Weights of a small transformer language model.
Size: 8 layers, width 768, vocabulary 12910.
Architecture: RMSNorm before each block, learned positions, biases, tied embeddings.
Training: a variant of Adam for these matrices, 1122M tokens, 8561 steps.
Each number is 128 + 24 x the weight over the matrix's rms, rounded and kept within 0 to 255. Layers, rows and columns count from 0. Numbers have three digits each.

# layer 4 MLP down (transposed), 3072x768, rms 0.0181, rows 1600-1636, columns 576-767
157102114080133128149100144111121123142117130139123117157190151123135124140093057111090135136120106137114097120123133158155103114130137152118132101157199108130122148109109112147135106107100084145096145104061102164098166147099158139115128147163111165116112098133144103112095121154100136148117145096068065078143149129142137128109171103115124152137168162129118123128125167136168119127150096136143134191135149099160130140116111102116124125179159094144126151128158090140124126112064121120099144188115138111114112101124101122124150128113114126114119139178155163133144126112114143122
125128138145090131085106133125113122188123141139104115087118155136108155108120118129118151161100089131145170142129150104119132131161152154082109164138160174157100089131129121089119190148150132153142123118087194110109127132126109127106121137110121088112136113157125144127114111099174127100151165137093163184168143159124141136137154098151165142131125128149103141120155165099109145171140171106143121129105111066162168139192086119146147173137132117128112120108112109133093134131177102103136095149125139116125115119151149144147131139107119105100100118158163139178113138100107137118
104115140135130167145131130105114144149079141074101118116171119169103124148121100099127109169178129104121142156152130118120144107108131148150124099117131142121135111145131137156155142087144139130153131176140114108134157154127131124121152133152108110105157102143099097092142116123132125123122126156124175126147162090116154186118108093138144181114128143092125141107157118115106085092133134110157157091111164142159165144103136116121102153143112149116117134099152113100166158113128125160132126179163153118117128201126111174129110145178110121109139111106139129159125162158114111136
128135144128115140148126132122128111139139151139182155112156089105171111155142122086101123147149158103119132126104125116117116103078099150130126132119071131108137126109124148150121094104132111145134124061107138105143156162132132121124115135107158143133128147133138097095136134160139130136115134152162128100124147098116084136126116117156119119117150138123131139105157121097127151088146136155123121122166132160123113133141151137118135096121144094157092132146115087142125162104148089180108139168131126137113132118175114115150125140107149138122114181124133145146091148103141131145
115120135109108113131135160115139148132129156084121127141161120082120134169110136135111094149133135139102129121126112074130112121124154091121105123147109096106140113085136170140111129149137095151166107129154132085152098166124156136156163134105121152108126119147136140146133131121191099139157125122134158143150124118107141092109101135149117117152124116143131122105132094135124132137139119122107130104115110109127145124152131102129141111140146120131129108137127139108120124155091159124128108122145125144146128120129100128135131142152100130134165160140081102132118113095154138127
123147103107107194117139172136138142139106135165102065151127116138114145158144124118094115138126073153108153115141129194131103120091152107131123142096142126088103122119123144113106100121151107166084097165129122094100089124122106146144143127097178107140155104123123127162160134154126133157097147063142138089094139123119171114155119122140134116106103154102135106152134160160111127097162075138133114140119128141165144121127119142123087104150152132121120079126137142131155123159127171119103088144134174135125103101090145119133093128145092151131076158107090110129137130130118172109
147122136123123124128169156137133122143136142124121128126107122120142123128134143130112145114134147128136133139000140124136136138123128122129133123131130121126119144149122115113135136115143123123112134129112128123135143134130124132130108136131128136141127131108149131128117117123127117122119131148141132119127125139135134137135130125234099119120134116139153116126133125092122146129124132129116084125130133124127130146126113131139113125126125123126117135157132118145113106148143126132128125112128118090138124136133146132127132107128132122125128108139141122130141123120133116135
116117118147104122108160144090138117159147166141141106095116141125117097111130143136146102155098111122086147150149105162157124146135119129154138147129097149148105165099134158146121124126147152100130113121132111081101124112162131122149111166132085093112131121107109124144172089109142154098126110115107114124177137105096142140104115148143122123153126111108133092160139162093115122116118123103109144144103139112104104143209122154108105094128147139158099091116133170100149144080124090103119108162178117120130101136138139116127151109155130129156165109114138148130149149134119156130
109140144101126164115126096109169144132107119149145145087140128172133106171120130128166115120162162086122139119133146145140095139104138178066166129134078150153158117171092134096091142122112186117144115091133129118150124145143110159097127192101149091115128134153115101107145157170106133199153164145104154056107138110129145181116121148115129098136113152131120102125101124130127112095115148120137071147130144147092168123112160127147145180076161102136121138118130129120146130096140089122119145144146141132135116115126088098127162140106125092079125134099070131152094128137118142175
125135104105156101109185152124144079145163146146179140106156136147158179151159139174138175145147130101129152096119132133112131115115171144122126152123155108141162115104136149150115102115107100162155129126127123140141121081092111158157117112152140136147124158151158119148115090105110133113159111143150108156135108129151138122131111107112143141111126118105178112169133111098118121101134090135156132151103103154114106128148110179154092158126117095130110137134115172136132124114129109141149113120088092141071152105117118169056157131145137140160143123137149142117135130122112090132
082136100130097126128124132109138134163112131117116087115155123127139089139173086140143088116152139118123128080164132123101115111140128127160140149157116152148116092117124133123092111150112112162132107141075127147112119140177138123126157147139132075091159132086166106126140131128142116185141134089127130131114109142124132147129157124157121134132118117145133122145136117132132114107139148094061146092117132118098119121145117074144087099121183143140163149160124125138109115111139159114145116090127137094136127160112110174145096114116104128128091160088154103134157180149134130121
145086107115132071150152113109086150095101107141137115112123105099118119128124123150123066151143106096125129136091092125148122123138107148110133125130108132130119130146181134176117132136109106107142137149108110110152140117162147138164148127122107162109127143111123131128124146133116077112131147085117140143124112087187089155150149151176153148107125118155136141138115132118112137126105144097104121164120151116108140124136134117120132116101130115150093143084136117119153145138100133116128158100125150147114139175104171100116141111148093123107140149124134150080115097105124123143
146135145175140130116081147126092098104141111160135135089153125168078092130130153157116153147159093100158066163105113077109151143107114084113127107165134171190094100134134076119133176121150153070090155152142134145201139146166089108097121100115144100175142062115123110115117160113170167138127141138127148127135116096151117116096065131090151133128083165157138144126137135142110101119141199157104101101153103139165198179067131091126094102130114159120112117102118153118105117149142120150111135106127115133138126172110099157127153115126116170110137113150122146160089106115108106115
139120141126129142125173163132129117152142130123125135125124123141124121127122131123112122135130136136138123137002126121126143132137137131130118121130134115135121133152111131115128134128135135122114129138109133138123137125129113123128123136128123121132147141109137130129138123133135107109115122135144119126117121126118148122127135132215108126124134126126174126117127139059135137140134120119127098118135124118125133145113123123128130129133122129126133129153124125138109110132127124134146124115134138097146121142135135124125137120126131120129135118123118130116128124135125133141
119116125112143139132145141199101081125114056181129109137093137123149162083103129146134114132141148125112140083127126124138129147134136129115127136099104135118146161137112141130145155146103117133149105137173060167141120124112116123120119127158136142104117152122112142142111096115122090121099142185116147128145142099167165113148135151074138165114142118105164111135128132060108113153070143107097131148141156096095131126145138156117102169170150108146181111108139096127132094121123087131133136169109158153084142141142127141144140102174144198141146100133180176110113101137115121149
110096144095120163119147123148115140150147109134090085107095143151192106085111128149077123134131107139104146099152134150141152137101152145115113136127133179115123158157130091156162127133146150108113160098107150135157127150099144120156098152118121104149110098141127076105131104129165119136156129120133119136138156136132075143125119156126105160110131110114132137143135163114135137117156135120151091140133133149105122159118122086121133128158140196147112118095126131126154163131164059137138072115164129101133121096134101089099069136121109122102102145162143126200123163129147144162
179102129131089107158152163094143115125123125179132113132132118159098163087147126115101155117121111150119194117102117124134110129116147118159111096104113133076106166106106109158161128134123111100124120174134106157102186108147108156091123122114142133184100121157130154129183135165131093144107070191140096133094106110122119127127100101104086144077144129132113120107118106122180121177135114138147112097096114167151134134120131109080081147128133089113157195138109162129110155165100153117170094169076077127148108171135140155104137131112109094113154113120082170136167172132110132147
128156114139151125178111146119079183151126163108133141143117123118100100073108101188115109130110105146154074180159108124130084099145135137071139122134161198169109162100125100138117083136151124140119181129156104133190111075121131104082099129114110151120119151131135120126096115119161143138124164121112146115137129167131138158136128160118072127111124111127128108150177103151122103109148113131097151161086114150142157150125107152128115102188102126095182112110147079107093114140148141115135121172187149139121126075133111124114152120175131128138149181125125112101153126104118114128
140140146131136103137161108123075158118101134084127148108101124117134045135126104167122130120079150124133147171139155134127102089124060139123112098148123154167087083129121168115113126127120192113142096153135128129129136173120106134107144142133117150087106205151121100114128138081150146150107082108097148166125156115068143133113120140156108100142056133120115148090125140177142122104145103126133114062151127138159139091190095105130161087090071150153066146103128145156110119121144138126146128121149158168120104156139139163097137150098115132104114143140104123161131151176158146145
183136120105137125154135157076082166151147137139125119122120098124150121087091151107134150127079124131091090164154142157147102118138158133139145088138122127142089141124141152121102167130122120128177125100135160134143123102110129098147106076141105132139180128108162104125073176096157152142135153112131118137135139122122080174138137080106157121102185121167126194162112125127111156098132106130118126160156140116133114162137093140135109105105127149128139116118091145138145091156106085135122122164125090154154122126110139160075094141149117101097137115140126158175143149072105109118
119120133124128140151165106128089140144171142121114139104102160096141154126115090174133115165130144104145111088128102101148186098109127155134115147090169150076171109109071167146100149097167036127119077140163121119134125114156117124102109140127141135124130120165114155075145109134161178130143138135102095122161162137123149160150147098149104150122119142115127191151155126097081184124146181138159150164111124114066174096176089098120162118198158155124098126147151165124106100097124137148126125145127130116131129098131146142095149101170119113104158109093145159136152095172114161122
112127124096123144099118127122133145165155134089129116171108137144167120123126118168163122157078147054144129135180138179160126142110143139117081146128147111104126138134143168095121145124130097124112129119161106113104133129157120107154186118128120180132104107130128134120167129133105128138160126121137127147107117120111133146141100129146133151112110178158135178146130165126136092097136135143152116124125150150153120170131114162125132161107151142095140157156119122089116170135130145151115118122155192104145127128099124152135118150134116143098158150136115133153121103144153149139
132103154082121151094099114076161144110134160144141126145186164148095160094106126112104133130156097107094104061106182107163149130167130119110112090065150152127100090108113136155170180118105162181118084071146123138142146159114095147082154160113115101138116122177145149164139124150150064138146111127142124090134128120126097102138144134151112149139166163107180120119124116063084174135130105118125142127137100123138071098097124142113130153142127153153126139152152115113118102139119135176140115128124120138125149104158154128122139113085108138146139144115142155159110149138094152092
107175155145177062176164115138084183137125135065163136124117129141131125099134106174168148108108117128128085128126134120098127128137129124103138124192126141117172106116082151138114140156121150165136121136147092130132159129082101133103122126085152162146176134129111123112142114118162162129078182130107124152095103083160165081144125130135122138139151091087110134127157194112115112122113124108171118152123125134178116169082128115102157161142170158115093158166125088105171100137142118148136162167136157088156145104135120127102137078092207149143130175128111124111171088166175090142
129123139133111112136163163135126130132140138123121141132124135119134131132130132136138133137146142128130135130000117120117128141129133131128126121133133128126119146138125124118133135131126128119139127116109127131127132122126127133117117120119145122123143131128140134138127134115130114125111132148138132132112134118127142139136125125217111134127135125132144127123140146107124141138133129127126119123134140118145133148115113118134124117136123132119142141164129129129118111139127130135127143115131130120131121116143139140110146131118160122113123131138123128134130128138135125128
118153123163135133159119106183126147094116098092148130134115134094112120107138133167135140150146133124113107152117194152094141155161138115170148162095123160102091084127127106127157099133149083124127164142129112090151127122159096085111132115107181149169124123125078158137128133182122109120140083129159120097119113151125129085148134103167117077144117089126081152110151136171143112134173147122127093166142132134123153110145095144131102167117125144138134170136136131131132121146047163178090076135095116167122139140107153151128089130125098151148108138116139099131110135139085169140
130120128145083110109133132104109096106093122158140151156124142099125149112102120142138125102142149114134122096114154179128124108161093120093157162138095143112147101162126090152146131138113107124148125114122135148130128134119126110150123106167161120146136157110106166155099128100100142147149125125111146154159125138106082125162120097058135110149109135125117164115152127120145126130103095096099151102110143129128144124125121173087175134114099126148145143142056114105106117140137122093114129128129129144114123109123134087113092082138057124149129160121116103114153119106090152144
096186125099143099134145130112098168096114124135098151123122122093166165127115093120147136136095123106114141119107156111153101072111145091107095082113142133106152091081085095165104142155138115172099177131123139152153106172087084122124091113126122174174135150112093136148104123112110145150116118095112094106219099142139153109136141183130074131136120122123141166126122088131179111095106121086158149110159135131145161108164116093141139084155170072130125169167134136141141095125109109078100124117114095145115129156097149148078119131096155184131131171139147124179095139144122114149
083131145131134138089128113118101164140125152127100106168127138136128132104108121133163081103153087133136132107146105114132123089135120182122149135135071128164154124122125141128136134158084122107155109142150134110142139175184141140116143109121125110117125102139109128141143162092123137143136128130120127092128149122114133103135105141095148122126131132130109131137136123140152115143137111145143136133108136094119124156100171143134117134139137157120127154129141136108151159130143107135119117116138083137118146112112115136112146124118147149103111117124159153156107152107114135118
129148100129106156132118084126137154154143117125104146145088129151130113093132130171137158150112130079173129125110139105148155089141139078118113113142139165131142121154098132057139118117156105108122144096088132153116152122087122161133129162154119125125119127091141124144086146109163105150173149143120136118156097115120159152165127115141117155123061138157166179158153128164148132123136148134117109144110149106133115123131121135161113149130140132126146153091071137113165136160098136160067146119149188119077152117124138123119099131144122132115121134129133127119124092117082098077
173148134113164118143109145110140136124112090101070151106144139126120158173119118102127138179161125157143145183099140128106150128153089136155082123129132097093100119104150171085097138125119111123136128126097116144082139127118146166127135099122159127119132132151123146125150087098140085098095149099104145141117136093113126137097113125132106120151133133135124113114133143152128118124147106102130107114116149141143117125122120145109172107123145111162147099131175146140142099167127105151120150115110096131127114124163119107133105128149087156106104131126115076150148106160135146130
148100149145150129119126095158143116155104111130128105117125151106087116124147123148138136136117118126114124126100128128147135137135132131131148119116165151148149123139115101143106117117146156119094192132135114078083132090103114155086143149144100136098126155164140121148117167147116175149124107157104131134152087153149130147161145141140137127074134137137158131131178132122121117132153131146073142167137112136120133119099116147101138163135124162111162152132168104090119126160139136179078122139133186083130087122113134168131163132120124130166090166139124130142114126095113129118
120186101134143154117154140147089132155174093148109154166091165128132138134120099105132109194125113161101135127158155143142122096117134089154157140073133123172130119120160140144113156121114139149141099183156074083094175121135066066098110107110140187099143167123084110154116136073075120168133173146137100111188132124119142103134118160140149187148138144165142175171125145084215164132117156106086102089112143121113107127125151109081124120085149124102109124103148112136100138053137126101152104133131170150148131148137138130228154114151162143121142156167159154111123105083094129105
117146161131141131090145140063115141151134105161110141152107169170068160103114140130108137117110136095099162123090152120132132154138170083133130138113110163142107095137108110127114158149115130166117098131117129107148123151115153084120178097082134160135083136133149125116118122180158211129112145080085133143135145152119089133133101107162137122152081134133120143148116124089133140155113146111115085101099135147113125131115122133128160149104094163123151092117109085130111144114133188072139146140127110127120120121113089129120133070115158091102122115128111122128124094079131145087
128123110113126119183175109149128142143165115097144132142150119114135128144128149118117114108118153137136139078160120141126096153108157101155140156138074097140150128116094114137142154083123157139098063188107124112134127152107153172122139120136121131118160116163148134129161155131104144143122106162162163144118160108165108111142167095101154110160113099121149124108109082128145156076133143130126143140140131162094138160165115126086154118128103117136167121099137136121141138148097150141097116090101136110132137159138157141104160109125120118142118122130109181152125160143155135144
124125111130163163127137112157116149155086106162129122128147167145144117115129066121144131126137117147126096115144132072098177095087145119139147127110102124114118107129138117128169156077112185161168119104119096065129152121161087105114166103090138125116155134137137124127142108081090138170138140122136137161143103110156126168128101131112113122104088110160132097115134134134145102182138125104107118149139121134134123096079175117122089156150100138100143146118135144104118112070118128133105145125133156130126113121140115138137120118096141203204092154160135114159112177116118099107
119187125122211133127115153122075158128170151100189140117158132182147125172165115146187161155111147051150059145124117071090096187120137099065104104110174121114115140071129148137172141123128179126128084121091134108161167109178082135095150135108099094114116173073144109109109171137128135174133149109199212162179108134130161090059117106154054100122109170125099100133131087115115157170114118034127104124130159085192138085121123125121116091030151174151150131115114090093125119097114115118158135141144173091144120178171120159093105147104168133149133147114157088062123133119091145135
# layer 4 MLP up, 3072x768, rms 0.0223, rows 1601-1636, columns 576-767
135057109159118113104117132139171150154125125145161107132132130136104128106125120134141140123115151110169101078125155127119114079124109108138150119150118086102139179112161115083124106106124127155117116125124139140090121111072132135149121116146123099122177188114112092210144103148085140125134099127122119133112125103141104117135156136101120142096139143087143134152132100175142097144133112093097139122111122187149144085097105130106165123100092126121149156146116131150139149140142158138170115106119142110075089135170163126119084148112133155169140139144079131090131088134105129144
130146116129138130128139115147166117099124132168132143153117126123107122098080129102104145115192115126147121133160158066158094138200125171168132131135106166149136124123123091107151139107174137156118112123126104130107115107122124116122138116122094070121124105144192147143103099128143112123119175122123118136146090160147171145125099172147129094142099089150141139116176134137134108103153112142069116141110108133102130090094130094143133115139112165167111098090134123095139086138173148115104084154153118152157129098120172127126130100125132116104121100134099145134140133137100148135
129138114128111135102153130071151119133132135154111144115165132158097096148153112170151190099110105154187150109143177121169138139123105127078151117119133101129117155139116119097168108160186136109183148111111086114135115084119157091136095114139092151099096096079090124136097104054115143113129143105133111112098075153151161096157121117125143103096100126163111101128154149138063154139097114102100135084101103186174135112058151147124151150134103139156136118110114139114112073102180142127089165086106135121104135127141135119137147086149128093128096119091161146145148116136104133132
105135163166122142122125114087165151132152115109152144126167123182104141102127116115141130121125082139191089141137130147151099114142147113116147139152104165097066121152140110124160105114083141116050121101123108162132131106118110175143132098126117130127145143126123103103112112152111151094117139168123088117124152132137161141116141154120146113125140150118154112140104131127118157100151127112086096148158151119159113122088116162123115115125156120119095178115127125134111160149190129116124125121152112107138141121156105130116168095141143114146112130157107121113129123133114140158
170138163132144163130142091103100120119175130110112084160132101157143121158113142119098128102114182158149090109150117142158165110100119112122120112148126117164108116138090109151164105159126144124125157144123141125133134117123138124082131118145146088096082096130133131093143165107157129094116177132126133115172156138124120138159108120140140113116140110120120129165104125130108115127107120187128102118115147131147133102129173124147148131154145113117100178117142105149114155153155117109095120128157137117173107102123104125110101096139128126113096136158138145140158089154133124125
154211074088167072094199156081141093167185100130163169181091080173072174165181103107074124093089110151075098167069153164133157185126071135101083144104076188190131117190082158065106184073180100099098188159070199065082107082097078202089060153152057175075099197080176161039067172172192078124130170235185121176091090215176190096093177071148143097083155181137186075096131077097119060159106068106093098104164072189172067153073140161149169196174151160063062193178180088199070053190208194149066193087147200073116216181167167056071126089182117094088208063088121080062170169119164098146
119147096100103097122130121132095114107146131086140137137139092103119136171104160113106127100143116159179124085144163103127161145119138146133123158130122129116135108108127132134099159129144132140132141106102085120120158097108112135123157123131152122130107133107154099150096118116125094121116114107134111133105110133139122151140069105141124130130148171110176110150096134100125132111145132140137138090155104107152117120107133128172122132144142130119133082157153139109121132130155149099098155103143142144169107111129125090112149133093129163119127161141087141097116145121136129142
111137128108116130131133120134149152114119133126141140112118133083117121145084117139153069155184141118171140193127105142155194165139154147126122114138105193160096147144132093061119108102141172128128188076135106138166116124107139098148142126105118129087133127125171126131133112137147103143118102134122142175145067113110093145107115149120135136140117124088126069094097083114156136154156171146165148129130109190118116047133132092135061121185096167122104139127136131144111135142130146137174110113157152134183111126112148108107148146126126172133156122157095122153146135143131106145
142116093169087129139109110115124177131137149081123115115125118137122117136088173128187118131134097131110166134121141113112129192105125142148129118104123144137115116169134080112124159135146119079136106164103142110126127130151129173145141146118130109102107128152124111146111095137116157153105130085126112132094132184118109116078152175153088103081105122096136170133121124130133113171093127124120115112151166108119160150140138133109129132107151156100163090110109071162149101122148123114094159139134137128119117167118162133145154105107141111114152123137109133083108135118087129119
132100135162153145131136137107130157098108132168147120134134147118126178111118126136134157166129152140153134138128125134188126134138095139142132117132145070152120175189137138128119145130140128122112139120110089137119086125135114141109079098155136147092094126123114096118141139124179124116127114095097155126103113127124123108134143153127132102144121111120178161126141195140111119103150091168110110133144142161125091106158101131172147129153127146154105098125144140127151135136129111151124118117089077139142116112128164093146115153109140142099123095120126135133151113141201153127
110093142200115170105125122132103139136159112134106148156145124151086133121118126153135090148130124139145091153143139130115169109153111149121124110095149158150114128142095145109099130118131142124173124146134113095147153159127152112086100121157112112126149113128127140112162155152112129133104116135118101130117143153121145123152145183136122094109170141139141095113093113143145128149165130143108111118141156144100127124111109103114111150106125121138132100130157100108124149146139143132144137133184150130143134099160136142088101169120152124130149137112147088144115080104131134134
099149102114124114126116147116134152139149095109110159143122096106119131162173132124154125129112136135148126165125130099125089167113068185141128191132119118131140153134133109111137100132112153130130134122141107142155106104133116153086143138097117074150135143131150159117151149129124115097103133125122103142067122135142126151166108117082152131076143111109132120135122147156095172140142161126173118147150113112118117096103115140115093156105124123151126078163098138158064157115099162123128153100104163134177113161096155102046110141115161085125152096097156155161123124126126106153
152202096102152122143217170102095113144168125109119154139118091175062107170155134152116113096089085152152081156122146135131139175103102142123106102155086180171137121162070139103111139108178098154096115136079144094130039109087114162056083142100083152076135137101157135094109153165152074114112139150171108184098134184129199088111160121144108128089126161143166071140124148115117045195113079109078103128157122181148089164109087152162131161148128162115101100152116101150080084151169153147099159086120147081111144166153139056089146095145107079126181091106103074056185149121143074129
113132142143109149118140108127176146145140139107137120135151135132130130174135117135170141138124119166156141140127125157145149112101180100128151139171144148117079136141095169160103126105096109144171147160092097120129113068087096134117122132142124150099184189119145132083139135105165141137123098126108170138140087115140154106154147126117138141137124152117128093140160109114150134140083092126121135071151127142128119121118140163139097154101115162151109127131102080127132117109111152105124098150163150106125153157156141133136138125139153156171168151107073105145125135133113151146
088151107067118097145141148103098132092162098161156099125113111128142137096143128150118129127133185127142129103141118099133133096127073135162114109132130107132108128144076131150082141115134148140157148146108130082133135156124120138120147082132189129095156144090100128116182115164100097112116144174115118139133104125137132157108118121110099124155140135116149169132147123121121129124140129127104141107134102116120133113125121195113154141133154137156187160142137079090110150116106163149142088094151178124128135184163152130152129129104148097103086098114129180109109133121150124119
120093088148164081157156129094116145110136163134146164123147108173111144106122151144101098139146096101137113151139087104144135167115150109108120145107106089125133173147122113151150108132125151105134153144105141147140139102132103150192134122110095115119108123144153156124186143138109159129145111113107134134128145115100156141137108134104100138096109107118123116095146146167136146151092101151140089157096120124128121119163130140106081126110160118143112112099162146135094145113140106134142138123144109167122126130109140174135110100121133122098122100080097146102122112131143134154
142073114121148110169152166094141184131115152150157169135211113178065155135152155097119143150162124116200113119146101168123144085176104089088124113150117175180125124146132060140143159123157145124115167092139108094167112103113127188104088121119107149095131156141162166134083106138150187111099178106170137131079135167125143151122132101111065165133124147130098105095153127132127157163165074141106115153113140145195121101091131161119144149128110202131119157149140045150113123120180114140139095149117163141087155133134107140113122125147133105132118146110137080112146140106117091129
154128086142138113119162120132128131109141117118146160131135113137086136163132124143175093143120159106173087117165161126094099176106105179143147140087126107141079130155087158130105136151162111100145120128136089146147155155142088140091123103120162173118107110133168104152150131154146122123140124138125147142164110168152151084157072112090147090134099158140157110131128131142119147167131145093115120095096124126128137046127113117167144142127145161110073116127126111093128151146078118136104117152179089137122068165148182115157162118116147119143136133120134145102150108108114171123
087155070138099120148152105097109164099146084165153165118126132104135143131137131152117143121118127098129100077129145117170127147185125111154171157159101115174134141142125153148157133116150109148148155166066122138144085127119103146121132115144109151136125130146114169153132150136139088154136154144113118071139135140146127117111087133111090148135118149113155136166131097149118159165159118108131141105093139109117136113091150126178137156124126127138144163068152096141103155127183184103137079139118119105124117134160120109181126099128129109127124113165168124065170086125109117095
098152148149129086104103114082134175084126146084164112095166121131127145103117147162125162165098074123118173080159148119174184144101091155123140131119106161134092150114083102121165097145105157153121125122070149108103160112069105150118154137145150073118117155094121139095171102123148141108092117216144123136071127131151130094127138100135112178153169141098132154104075114140129122124161102125141079135139137119105131138102155103137116121128127120176163102129075074100119120144131131090134103085125145126130136146148142109099083123158145050153103082125123194118121089178128093143
083145118090150120086142094137130120102120149140141115084144151114087125126098124118174126125094092186175150126148078148115116165140136101102116083081062088118137122129051120132128091114122121099140161086131125112131171141129136108178073127096147108129138107130111116096135134132148099167110115157147122148157157160128120150203089096120170094125147174141140185101137167108138141126163146149124117119093092141129110160103080174126135138107134129144154131161135116131108103115086158112118086173114169100097140151135131070144136142144143155109089122127190128146114125166169123135
125173106107153209152129130103144123099151130111181131156127106178123133093143128146116159112115123104150118152142126148127167145148129140176113106119108135141127149152133160095143118163170125119126130122115065112128103130125094140119130120140124146087184131141103150192119120152086101117108160181167142104100185166145150134103162142160165138125110132092143128112128143122125151148154125153159121149124126124095154121113113120112092136146162113111141153120134148112110178100123145135156113136124111119135102124171127154160173118150158107079148109098088103125147085145143131140
141104118168135176144150086119109123114129106123136121151138143126098149117146135115159133112202100116117099109122091160134102122147144116120131128121115148173087122171130127140105136153136107130115138144141092096110126112164151164116093098162089113131143124150165174142119138099125128110134102109141132110151150162150148131135144108125142142099121154103138112144092155145137113129104148202107106151165154179117179124108173126131144138151136125118118135086153064165112135143138128112131129115146126118148158075106154102131116116114148125129136126110132094163147131161074178117
091203115063144120080205153146158138131152162114126155130123050189077137157165121139138164107135106138117132185103135139148152139115067177138099160122070160181152130194109123144112171107130147091150146145061101073122061156079118168134122144107035132137107135087176158065087139135177090118117108120153099178104145168154131108101133060163154109086129140119203076129102059101156080173102127143079064111141100177104075163090149112164119134103152137153087180169167089174086093130138101176046143119131145076116169187158179068082145121183158111093139109081134130105158155119135083112
123199082121138147114116087143116147138127137093137133140131163153150138095160144160115106090122156132127161115137138121170152122189132128127114105125102132155150171167137162073195152163152137077138140148108077086119126100121138141146141138082078144135107157126115119172173097194161129088104128127146128137134152118145098142198158155127112117140127100134113133141124121144125093117119099138121123160134113099113090126124105127127145135138118091121155126105120136107132140071138138108159152156138115120157121147147166157113105121095147149156106098122111136159093102136106127083
118138154182135107146136132178114130128152119116152121094145171094127162116103122106084103137120108143160142165123139075129083136049103145157113133094130167091095122165145135153153099147153108104100141126125104133148142100144152148115119133139151156116137149144150162162136118126161109090089133130114109152140143155073184109122139143124135126121143115169155117118126152127100074131121132134103174127165101160162141103162143103155128114135125135136158112154132138131121160118108124086122143076138169088142134160145100109122134113079085134101115117132100096152140144093140138165
110148141127128101117152159139163170099054147071114161104159109155113100182124132124111135093134140176157162137145131137110121176114132124191119121150171151170130157113094109119143151126154128135125118096080116112123166138106104099080110107147168156142132146102157120131166123102138101063091123101130109130106143095106128162090111124105134154131096129123129119130115125124158150133139103129116117108133117135148108108131180085148112130091136172149138138130120157127126088129122103094111141113118134119116110134136059154162130103124099117150149158141089099152163100094113114111
145164134128139132176115117113122114152077137100119107155105109146150131165132178146113134121112125093192150099135137115119136139135127120092117142165131137149121119127087125115163145098116133119116141138128118131180149142165140146110159134171116154119174125110124124119118141106107113109085168120164129118101104133111136140169135128116122138113141145120153129119111129110123142147140136146103127139130139112149087124117168119129136104126125097142100142141113164126131139108138106119113129145109123134129147126126105158088116121147154100118149092123147135131125149138120163114
134132135142105111161148088082142144155125131126131133100168108113138113150099134119122143140127090160142116085137122133137147155130122103136168112141153110164149139114124094124116125159152130138139108105096128149133096129111126166161098105132126120116108148104154138163129135156110076188073115125171115134127140128185188139123094122121132171119094106143138118146103110156125127141104133149159140104127113108134137112070111137138140145110143140125146167118154120142101173102139140108099115177112137093131138118170128124137122101106110135140113119145149108106131127149127111126
109142090125102087065147107127122151109089131144120141151141105124111130119122142123088117135116101163122114121124097110176128083145127159107159123121105140107113112157091086119143111120163152144064166123136091094122104106097068106127142116140123134121115173115122109126157139134163098095117119113136128142096086112143150142156113135123151102131129121121150096075159164117123118109102119111133115129146138146138114120140144118150110159089112131168103093118134118106141182096138161105108097114136119090130120121162149193130146116094138116173115147077130124122086091099126106153
120143144133139096145180113088155087090135141149114132100146120113124129154132160151110116153159150141145126121144100135159111134127109153135172176109126144105087112140125134136137105148126117104157157094128069145188112107119113108172104096110115134096141125171139132141154111073129104066137127130138117175124099124133166186174129139101099095144149156089148127126122098129139116133162140116125118150129147110135120102123103105111131135114158115126121151137141163137104152131153131123131095116128100138169149144103130125131070088136170108164120121142140166097135128137113138175
126183125126078116132156133147131161072154129133099169157159133165154144151090182160115137163099063183134112126128111164128091119119115104115099085109164105133145152115103084118146088118147137125167111124130147106156117152095137119150101100110132122142102152096139125132132143132080065158116109119174123139131132149142180124101134125114182129138155114137130136096121160132174067118105150126178134139175122180121140096157133110132150112135158137123149118118120096124155114155087134131125119145139089124142186137175102119137119123109172142117146115140135142135106126123111106132
127199104132129121064112121139120117152144123135119155117153116137130132150132159092182139152116136144125127090140120134139114148121143124116118108135122078189111188160099125130121086125174124124101148156149123090099143088124137131141099120143150068162126117089176154066157130127096116149104069153128096188079151128126120096117133130114157143083165141146137088141129141123123139152150126167173163141157104145137130145171114139117114120126134139120135157140143107129133154140146129126142112153167110134129124148158163126145138121155145120126110103146130114154135143143116112101
112137098144122140101131126150104143112144124143125110127156125127159144141131180127094124121136125125101102113108087090133205200160134075080148128163104120140111127151166126142122117121151116152108137129122117134162098112136133151129130125104142116079114144118112150137153117134111110123104116166155150147114104157145136135093113104120100167105107155109102110137091121167143075119145111129137158111113141165080143086107153110140081110075127146045144132091121121154111114098163163118115118138153125131134122123096142094138097083141155146114124137161096141135163185094122108156
090144109141094113128132132152182157175145177109141182106134156171120107168136141134116136118159099152143133149157169132130086137141090123098117153112106138153089129131116124093128137086134120154117138121097106124112176178129124123116135119106143141107132113128147179117132093122126119104090163101136175152109115144153210139165098137148123087148129106094131135104157146145115109110149088135120083135132118163124133097163145121126145126105145201157138125103116141154142129156157164135097122125138193130128120156128108096130132132099141138125194151200078132096127171122105122076
110166109184140119130183091106118165140068116135122198126152111159103152174104142102164121094099140166122106106142130120171177211157074156139131109164138109155141149110120081081113116140119137179149151125122111079099155125120135113194118137152144117133117140141134150173143099167167120111077138105150125121158088158100146169146135109129129144123100078115128132134154098188133094097170127097123095093096169106155101106188115091121105090114153149166162192166120110086109118101159144131152095109130142116139107119121141161133168146099163193097123089151121085156134137148124085167